{"num_hidden_layers": 10, "hidden_size": 256, "num_attention_heads": 6, "num_key_value_heads": 6, "head_dim": 64, "intermediate_size": 704, "vocab_size": 2048, "hidden_act": "swiglu", "norm": "rmsnorm", "norm_place": "pre", "norm_eps": 1e-05, "positions": "rope", "rope_theta": 48800.0, "rope_fraction": 1.0, "qk_norm": true, "attn_scale": 0.125, "bias": "none", "tie_word_embeddings": false, "parallel_block": false, "extras": ["capped logits"], "init": "trunc", "init_std_qkv": 0.0313, "init_std_o": 0.00572, "init_std_up": 0.0313, "init_std_down": 0.00422, "optimizer": "soap_variant", "learning_rate": 0.00509, "beta1": 0.95, "beta2": 0.99, "weight_decay": 0.0, "lr_head": 0.0104, "max_grad_norm": 2.0, "warmup_steps": 129, "schedule": "cos", "final_lr_fraction": 0.1, "batch_tokens": 65536, "max_seq_len": 256, "doc_mask": true, "train_tokens": 434500000, "max_steps": 6630, "dataset": "wikipedia_en"}
Each number is 128 + 24 x the weight over its row's rms, rounded and kept within 0 to 255. Layers, rows and columns count from 0. The size above them is the row's rms in percent of the matrix's.

# layer 4 attention output (transposed), 384x256, rms 0.205, rows 310-319, columns 0-127
size [ 87  92  87  88  86  88  90  93  96  86]
[[119 161 159 148 127 133 108 111 133  67 133 132 108 163 136 138 146 128 132 111 152 141 118 111 125 131 120 185 131 177 102 114 123 127 120 121  84 129 153 116 106 158  99 120 105 127 140 147  97 131  87 129 126  67 156  99 131 118 108  87 124 114 113 127 121  96 145 133 149 160  96 120 116 156 106  78 156 135 191 124 110 128 109 133 149  77 155 111 161 150 103 177 139 167 114 154  87  91 176 138 133 134 166 141 135 132  94 124 118 126 131 117 118 120 133 143 101 126 126 127 140 175 131 145 121 134 161 129]
 [112 126 141 108 117 111 142 106 102 123 119  99  97 129 145 116 151 176  95 175 153 176 128 146 100 186 118 121 105 152 124 116 129 169 150 167 141  67 118 121 101 106 115 106 125 139 134  88  96 116 132 171 136 142 130  99 137 117 123 143 119 105 140  93 117 119 129 143 114 163 133 138  86 170 152  98 117 137 108 115 115 156 118 107 149 109 116 147 161 123 108 170 165 158 102  68 133 133 131 159 121 154 147 128 147 120 157 128 128 119 128 140 142 112 152 144 128 135 125 103 143 115 136 108 118 147 116  90]
 [ 93 105 147 116 145 148 123 134 137 151  96 123 116 119  86  99 111 140 131 125 117 148 117 134 126 205 127 118  88  83  70 111 160 155 128 143 205 123 137 112 133 123 136  85 152 110 135 144 187 159 111  98  74 104 123  96 100 126 118 103 160 114 132 109 123 124 108 123  90 136 129 178  98 151 108 125 138 158 129 134 101 161 164  94 138 112 102 161 107 119 172 123 123 123 117 146 160 111  98  97  88 141 124 139  93 119 141 111 118 116 190 158  86 128 123 130  99 144  88 163 105 118 140 139 169 128  65 120]
 [ 99 161 151 147 118 134  88 145 138 141 129 154  91  98 151 103 105 129 168 119 108  94 148 138 122 153  96 144 173 117 121 169 116 121 135 138 131  99 130 137 142 113 118 112 167 142  78 164 154 101 115 100 103 152 115 129 133 116 158 161  90 122 128 109 146  79 120 109 130 141 142 112  97 163 157 114 123 126  68 107 131 121 113  75 120 144  99 144 128  88 149 115  94  60 104 128 145  88 138 147 168  89 125 150 140 124  95 117 154 148 123 119 131 122 167  93 111 144 144 147 148 127  99 138 154 158 118 150]
 [122 146  93 123 180  91 144 115  86  65 148 122 101 119  97 191 126 153 114 100 111 124 110 132 101 126 136 171  96 102 127 132  86 129 119  92 100 109 109 149 156 143  72 147 148 109 110 126  74 127 102 139 123 150 118 113 133 162 148 131 103 159 141 155 151 125 152 129 151 131 111 127 183 138 138 129 128 126 173 147 144 136 125 123 166 103 116 128 135 119 132 133 114 146 141  71 127 109 140 163 167  90 109 168 121 131 133 140 175 105 144 163 137 145 115 165 138  87 113 152 131 138  95 103 114 139 155 122]
 [117 153 120  78 118 197 140 142 100 134 125 130 107 116 117 123 125 142 143 125 185 148 157  80 147 139 109 143 147  67  75 115 125 101 149  96 136 145 129 145 102 130 171 105 127 121 105 120 119  87 100 106 105 124 108 143  69 125 119 120 116  90 110 120 136 131 117 137 106 121 159 118 146  99 121 147 152 137 150  98 147 139 141 120 147 121 156 142 163 131 109 137 151  84 193  81  90 129 133  70  89  98  96 142 125 138  75 171 118 102 138 108 164 104 112 127 148 123 109 109 107 131 148 166 155 146 111 128]
 [117 168 154 176 122 117 149 142 142 133  97 113 153 137 138 125 125 145 131 157 120 132 138 128  95 127 103 147 149 180  93 109 134 148 109 134  99 139 152 149 159 160 175 151 130 125 116 108 116 116 117  97 100 205 167 125 153 159 128 103  75 151 137 128 127 108 137 131 185 134  88 124 131  88 124 133 148 161  99 108  84 110 106 140 111 122 138 100 149 136 131 133 131 103  99 111 108 155 114 155 146 156 140 200 137 119 166 138 143 129 152 125 119 121 133 137 228  90 140 146 141 143 112 139 117 146 141 144]
 [ 99 104 109 169 137 105 141 113 124 124 122 118 142 191 131 134 132  64 129 134 145 134 138 123 137 120 158 126 149 172 121 106 142 150 122 128 115 140 148 136 112  99 119 154 116 142 113 155 157 144 135  97 101 111 161 147 181 106 132  71 163 130 149 131 117 132 133 110 144 144  60 116 128 120  95 136 141 139  80 114 131 101 173 134  84 160 138 149 117 143 148 124 144 148 138 139 128 109 156 139  88 133 130 125 160 111 162 146 127  93 145 163 131 131 119 142 104 156 131 122 129 116 157 111 146 104 132 138]
 [110 126 179 137  94 110 131 141 151 135 141 122 160 166 135 126  93 140  98 108 140 141 147 105 166 148 153 123  99 107 116 112 113 119 147 135 152 155 119 135  83 119 150 155 168 149 102 154 101 115 117 118 123 139 105 149 164 178 128 134 102 105  84 156 114 112 104 114 158 107 165 151 121 149 138 147 110 178 142 152 103 130 158 117 162 115 173 127 145 148  69 112 186 119 166 116 145 133 131 112 134 124 130 124 182  84 117 133 146 148  82 148 136 138  96 126 150 119  83 143  93 133 113 160 144 109 130 135]
 [135  93 172  62 125 145 124  82 144 105 175 146 162  93 106 132 145 116  68  90 120 133 103 122 147 120 120  80 127 125 164 128 133 148 140 110 111 126 140 166 148 154 142 116 112 140 122 160 165 148 141 115 145 149 135 118  89 184 108 155 127 115 139 152  95 169 131  59 106 127 111 136 107 123 172  77 141 100 108 100 138 114 106 132 114  78 135 150 137 132 111 167 176 112 144 129 122 116 150 107 148 106 127 150 116 104 118 124 126 103 142 122  76 140 122 116 119 157 137 132 125 108  94 140 153 150 150 118]]
# layer 4 attention value, 384x256, rms 0.235, rows 311-319, columns 0-127
size [ 94  88  82  85  87  87  92  90  82]
[[123 166 133 156 149 115 103 116 127 125 128 131 152 111 137 136 161 151 149  84 149 137 156 183 122 134 181 136 136 174  93  99 119 107 181 104 138 161 145 138  91 115 130 175 102 193 172 161 114 128 110 136 105 153 127 116 105 146 123 176 143 121 140 129 161 105 112 107 133 155 122 141 110 119 133 154 113 125  88 114 122 122 159 121 114 159 173 123 152 148 140 127 143  96 151 116 125  83 100 169 152 128 175 119 103 106 149 139 108 166 117 114 102 124 149 163  83 160 102 152 135 119 158 119 148 102 147 108]
 [155 160 121 123 123 157 118 145 152 152  95 139 149 137 179 131 125 140  90 109  74 105 142 169 137 175 156 117 116 122  71 118 135  93 140 162 120 123 144  96 133  96 132 130 122 117 157  89 100 151 104 154 163 123 152 137  95 151 156 158 127  87 148 138 118 184 101  99 137 113 140 119 171 153 178 126 162 134 104 136 133 102 129 157 145 126 154 125 101 108 129 106 104 185 154 134 109 124  87 119 137 170 156 136 177 114 145 165 136 158 112 164 156 141 129 101 137 127 202 111 116 113  73 153 152 127  94 153]
 [136 109 165 153 148 124 117 116 147 127 165 157 100  67  95 130 100 116 166 109 146 123 142 121 130 124 129 171 151 103 109 125 132  81 125 168 126 114 117 159 145 120 129 135 104 142 163 129 137 119 134 108 140 123 152 154 127 153 119 177 131 139 106 133 110 129 174 164 114 132 109  96 168 104 175 126 112 161  96 152 115  56 109 129 152 135 111 156 114 133 119 110 134 145 133 179  88 181 106  97 133 128 136  94  84 114 114 124 137  80 121 114 147 110 117 118  94  89 128 144 115 146 111 110  76 126 131 148]
 [124 149 161 139 142 117 125 134 130 115 157  89 137 116  78 145 138 124 152 117 146 132 132 137 128 122 160 153 150  94 154 159 146  94 108  58 182 139 149 107 149 155 109 153 112 127 145 108 164 152 140 101 138 134 138 149 121 143 151 137 103 101 126  84 161 131 159 105 143 150 155 134 126 144 115 113  63 170 138 145 115 147 119 102 121 116 110 118 169 147 134 119 150 109 141  87 108 113 152 139 153  92 108 158 158 194 130 148 152 136 140 198 135  89 107 148 148 136 115 140 153 104 112 112 153 164 149 138]
 [114 118 122 154 123 115 124 101 130 155 137 134 134 121 157 108 163  98 150 148 107 166 127  98 119 107 143 106 138 106 131 164 113 142 150 148  91 134  89 122 141 140 103  76 139 135 130 137  80 114 101 146 108 128 130 156 126 148 142 144 154 116 130 128 115  62 122 157 162 141 169 150 181 118 138 114 137 132 123 105 134 149 160 156 109 103 140 174 146 121 141 154 134 111 137 162 133 146 132 131 121 130 149 160 117 156 154 158  86 128 115 137 124 141 119 108  99 159 123 176 123 140 147 124 115 152 132 145]
 [ 96 126 174 150 111  87 125  96 141 118 185 159 149 142  81 162 141 116 171 128 125 105 120 138 125 177 136  89 138 114 142 121 101 103 139 134 127 136 134 168 132 144 110 145 125 126 161 128 134 115 124 117 148 161 108 122 112 151 140 123 167 106 120 130 143 147 129 144  94 125  67 146 170 157 149 136  98  95 108 107 104 149 114 146 108 138 132 118 141 144 128  85 157 151 124 154 117 134 151 169 171 108 150 100 153 149 103 116 142 100 146 137  96  82 138 123 157 146 149 165 150 168 135 169 124 147 127 148]
 [136 157 163  84 104 138 129 107 107  78 168 159 120 144  81 129 103  96 124  89 109 131 104 135 137 135 124 132 111 165 126 103  77 151 150 137 150 166 130 145 126 105  96 171 100 137 121 104 116 115 114 170 105 156 107 131 131 112 106 110 149 109 141 118 138 165 115 206 122 156 121 164 142 160 100 123 136 114 141 146 119 115  95 131 153 129  86  83 129 142 118 151 116 138  83 147 119 117 106 137 120 119 152 105 157 127 134 153 104 116 128 124 128 132 157 128 162 133  96 105 155 147 154 155 139 110 139 129]
 [128 155 137 144 147 142 146 103 147 148 130 111 143  91 128 128 123 139 126 114 111 124 137 117 131  76 168 148 139 114 126 169 119 114 132 148 122 168 145 117 131 148 134 125 133 142 114 120  85 135  97 128 136 138 169 115 166 153 138 127 150 132 165 104 129 144 144 161 175 108  92 110 161 120 132 130 123 118 110 113 102 180 126 115 125 163 121 148 108 148 133  91 147 138 125 115 129 111 156 176 144  94 132 111 103 112 127 125 135 114 132 103 147 130 114  96 120 157  97 123 161 135 114 117 128 111 169 152]
 [161  97 137  77 124 130 139 148 166 108 119 155 123 159 124 116 126  97 160 141 102 137 209 136  87 127 119 105 112 136 127 104  85 177 111 144 121 122 128  99 116 148  95 128  99 163 163 118 129 144  91 165 123 116 100 126  96 141 119 143 126 136 140 102 113 163 126 101 114  62 137 134  85 118 143 151 113 120  74 130 143 162 127 112  92 156  74 166 139  94 116 157 107 133 104 130 127 181 147 145 157 139 105 142 102 156 171 121 154 120 111 128 146 169 104 175 133  99 109 140 136 116 185 143 139 137  85 137]]
# layer 4 attention query, 384x256, rms 0.205, rows 320-322, columns 0-127
size [ 91  92  79]
[[101 129 139 141 173 127 150 155 148 146 116 158 121 144 131 144 113 139 148 124 143 111 116  87 125 163 121 140 137 141 107 113 135 117  86 147 170  82 112 100  86  94  87 157 112 146 124 133 113 159 126  86 131 128 174  96 109 120  60 164 124 123 133 149 139 110 152 118 131 100  80 120 123  79 124 143 128 107 114 111 148  99 127 123 127 124 131 129 118  86  97 168 105 144 113  90 128 153 146  96 140 125 128 165 126 107  74 111 136  75 144 132 131 115 116 127  93 122  90 138  92 130 117 137 115 109 101 114]
 [164 139  99 115 118 111 114  91 165 127 137 129 118  89 149 113  98 147 144 126 171 157 114 135 107 136 131  97 145  90 119 141  99 132 135  62 119 145  99 178 170  88 146 134 115 130 102 140 141 111 134 124 144  90 124 119 177 119 115  74  89 130 107 167 128 134 165 129  79 116 113 112 166 125 125 138 167 178 126 154 112 116 164 150 141 135 173  77 142 116 125 124 119 148 148 143 109 121 115 160 132 125  95 119 146 124 131 124  85 147 126  68 138 113 122 123 183 129 162 161 148 127 109 130 143 124 148 122]
 [ 89 131 127 141 108 126  72 137 143 137 105 101 142 147 136 154 103 102 129 134 118 131 125  86 115 103 154 121 131 110 155 142 157 126  91 181 132 116 124 132 104 129 120 179 105 115 144 131 159 153 152 105 108 121 127 139 113 127 182 144 205  95 163 114 139  70 135 149 138 136 122 154 120 155 126 117  96 128 123 129 103 111  84  99 139 121 110 140  83 124  97 103 107 147 152 118 131 116 122 141  92 147 127 128 104 136 139 141 141 134 123  99 157 139 121 127  77 122 153 154 113 130 140 149 111 121 101 136]]
# layer 4 attention key, 384x256, rms 0.224, rows 320-322, columns 0-127
size [ 83  70  67]
[[ 96 159 156  92 172 139 106 135 114 141 174 133 140 120 160 138 161 123 181 188 123 140 136 160 119 124 146 105 158 132 164 146 145 140 152 120 181 146 128 124  95 133 160 125 103 128 143 140 151 101 149 115 116 118 111 164 156 126  96 150 158 126 119 111 136  96 126 164 162 122 100  97 127 173 137 145 127 102 118 148 112 128 183 119 106 117 147 148 127 150 134 113 114 149 131 140 126 131 160 100 111 155 149 101 149 106 150 154 162 175 104 130 114 146 102 145  78 113  81 135 120 140 107 186 133  97 158  98]
 [123 107 102 167 104 184 141 143 161 121 132 136 128 167 125 158  62 153 107 108 127 106  97 106  89 148 146 188 120  95 155 124 158  97 149  94 138 144 133 147 110 121 131 119 122 125 141 107 120 110 139 115 156 198  92 134 122  96  62 144 144 145  75 129 160 119 128 116 114 104  97 122 139 113 158 135 156 118 132 118  94  88 104  95 122 114 102 108 135 127 103  97 135 111  81 130 126 162 143 156 124 102 118 132  77 172 150  90 138 137 143  97 116  95 123 116 143 189 153 133 144 128 148 135 124 145 159 148]
 [113  90 112 144 167 134 105 114 162 154 136 121  79 141 144 108  98 178 163  98 165 115 134 137 115 124  82 124 122 125 103  92 159 121 120 154 126  90 141  88 105 115 111 131 125 112 148 152 160 126 147 140 135 116 133 134  94 100 108 115 105 144 164 110 100 154  96 177 125 108 120 120 115 116 129  83  93 152 157 108 146 132 153  96  67 135  90 136 120  89 159 112  91 114  94 135  70 133 129 134 135  97 125 141 108 105 118 107 119  79  99 112 138  80 135  98 127 137 145 146  96 145 113  95 137  79 114 156]]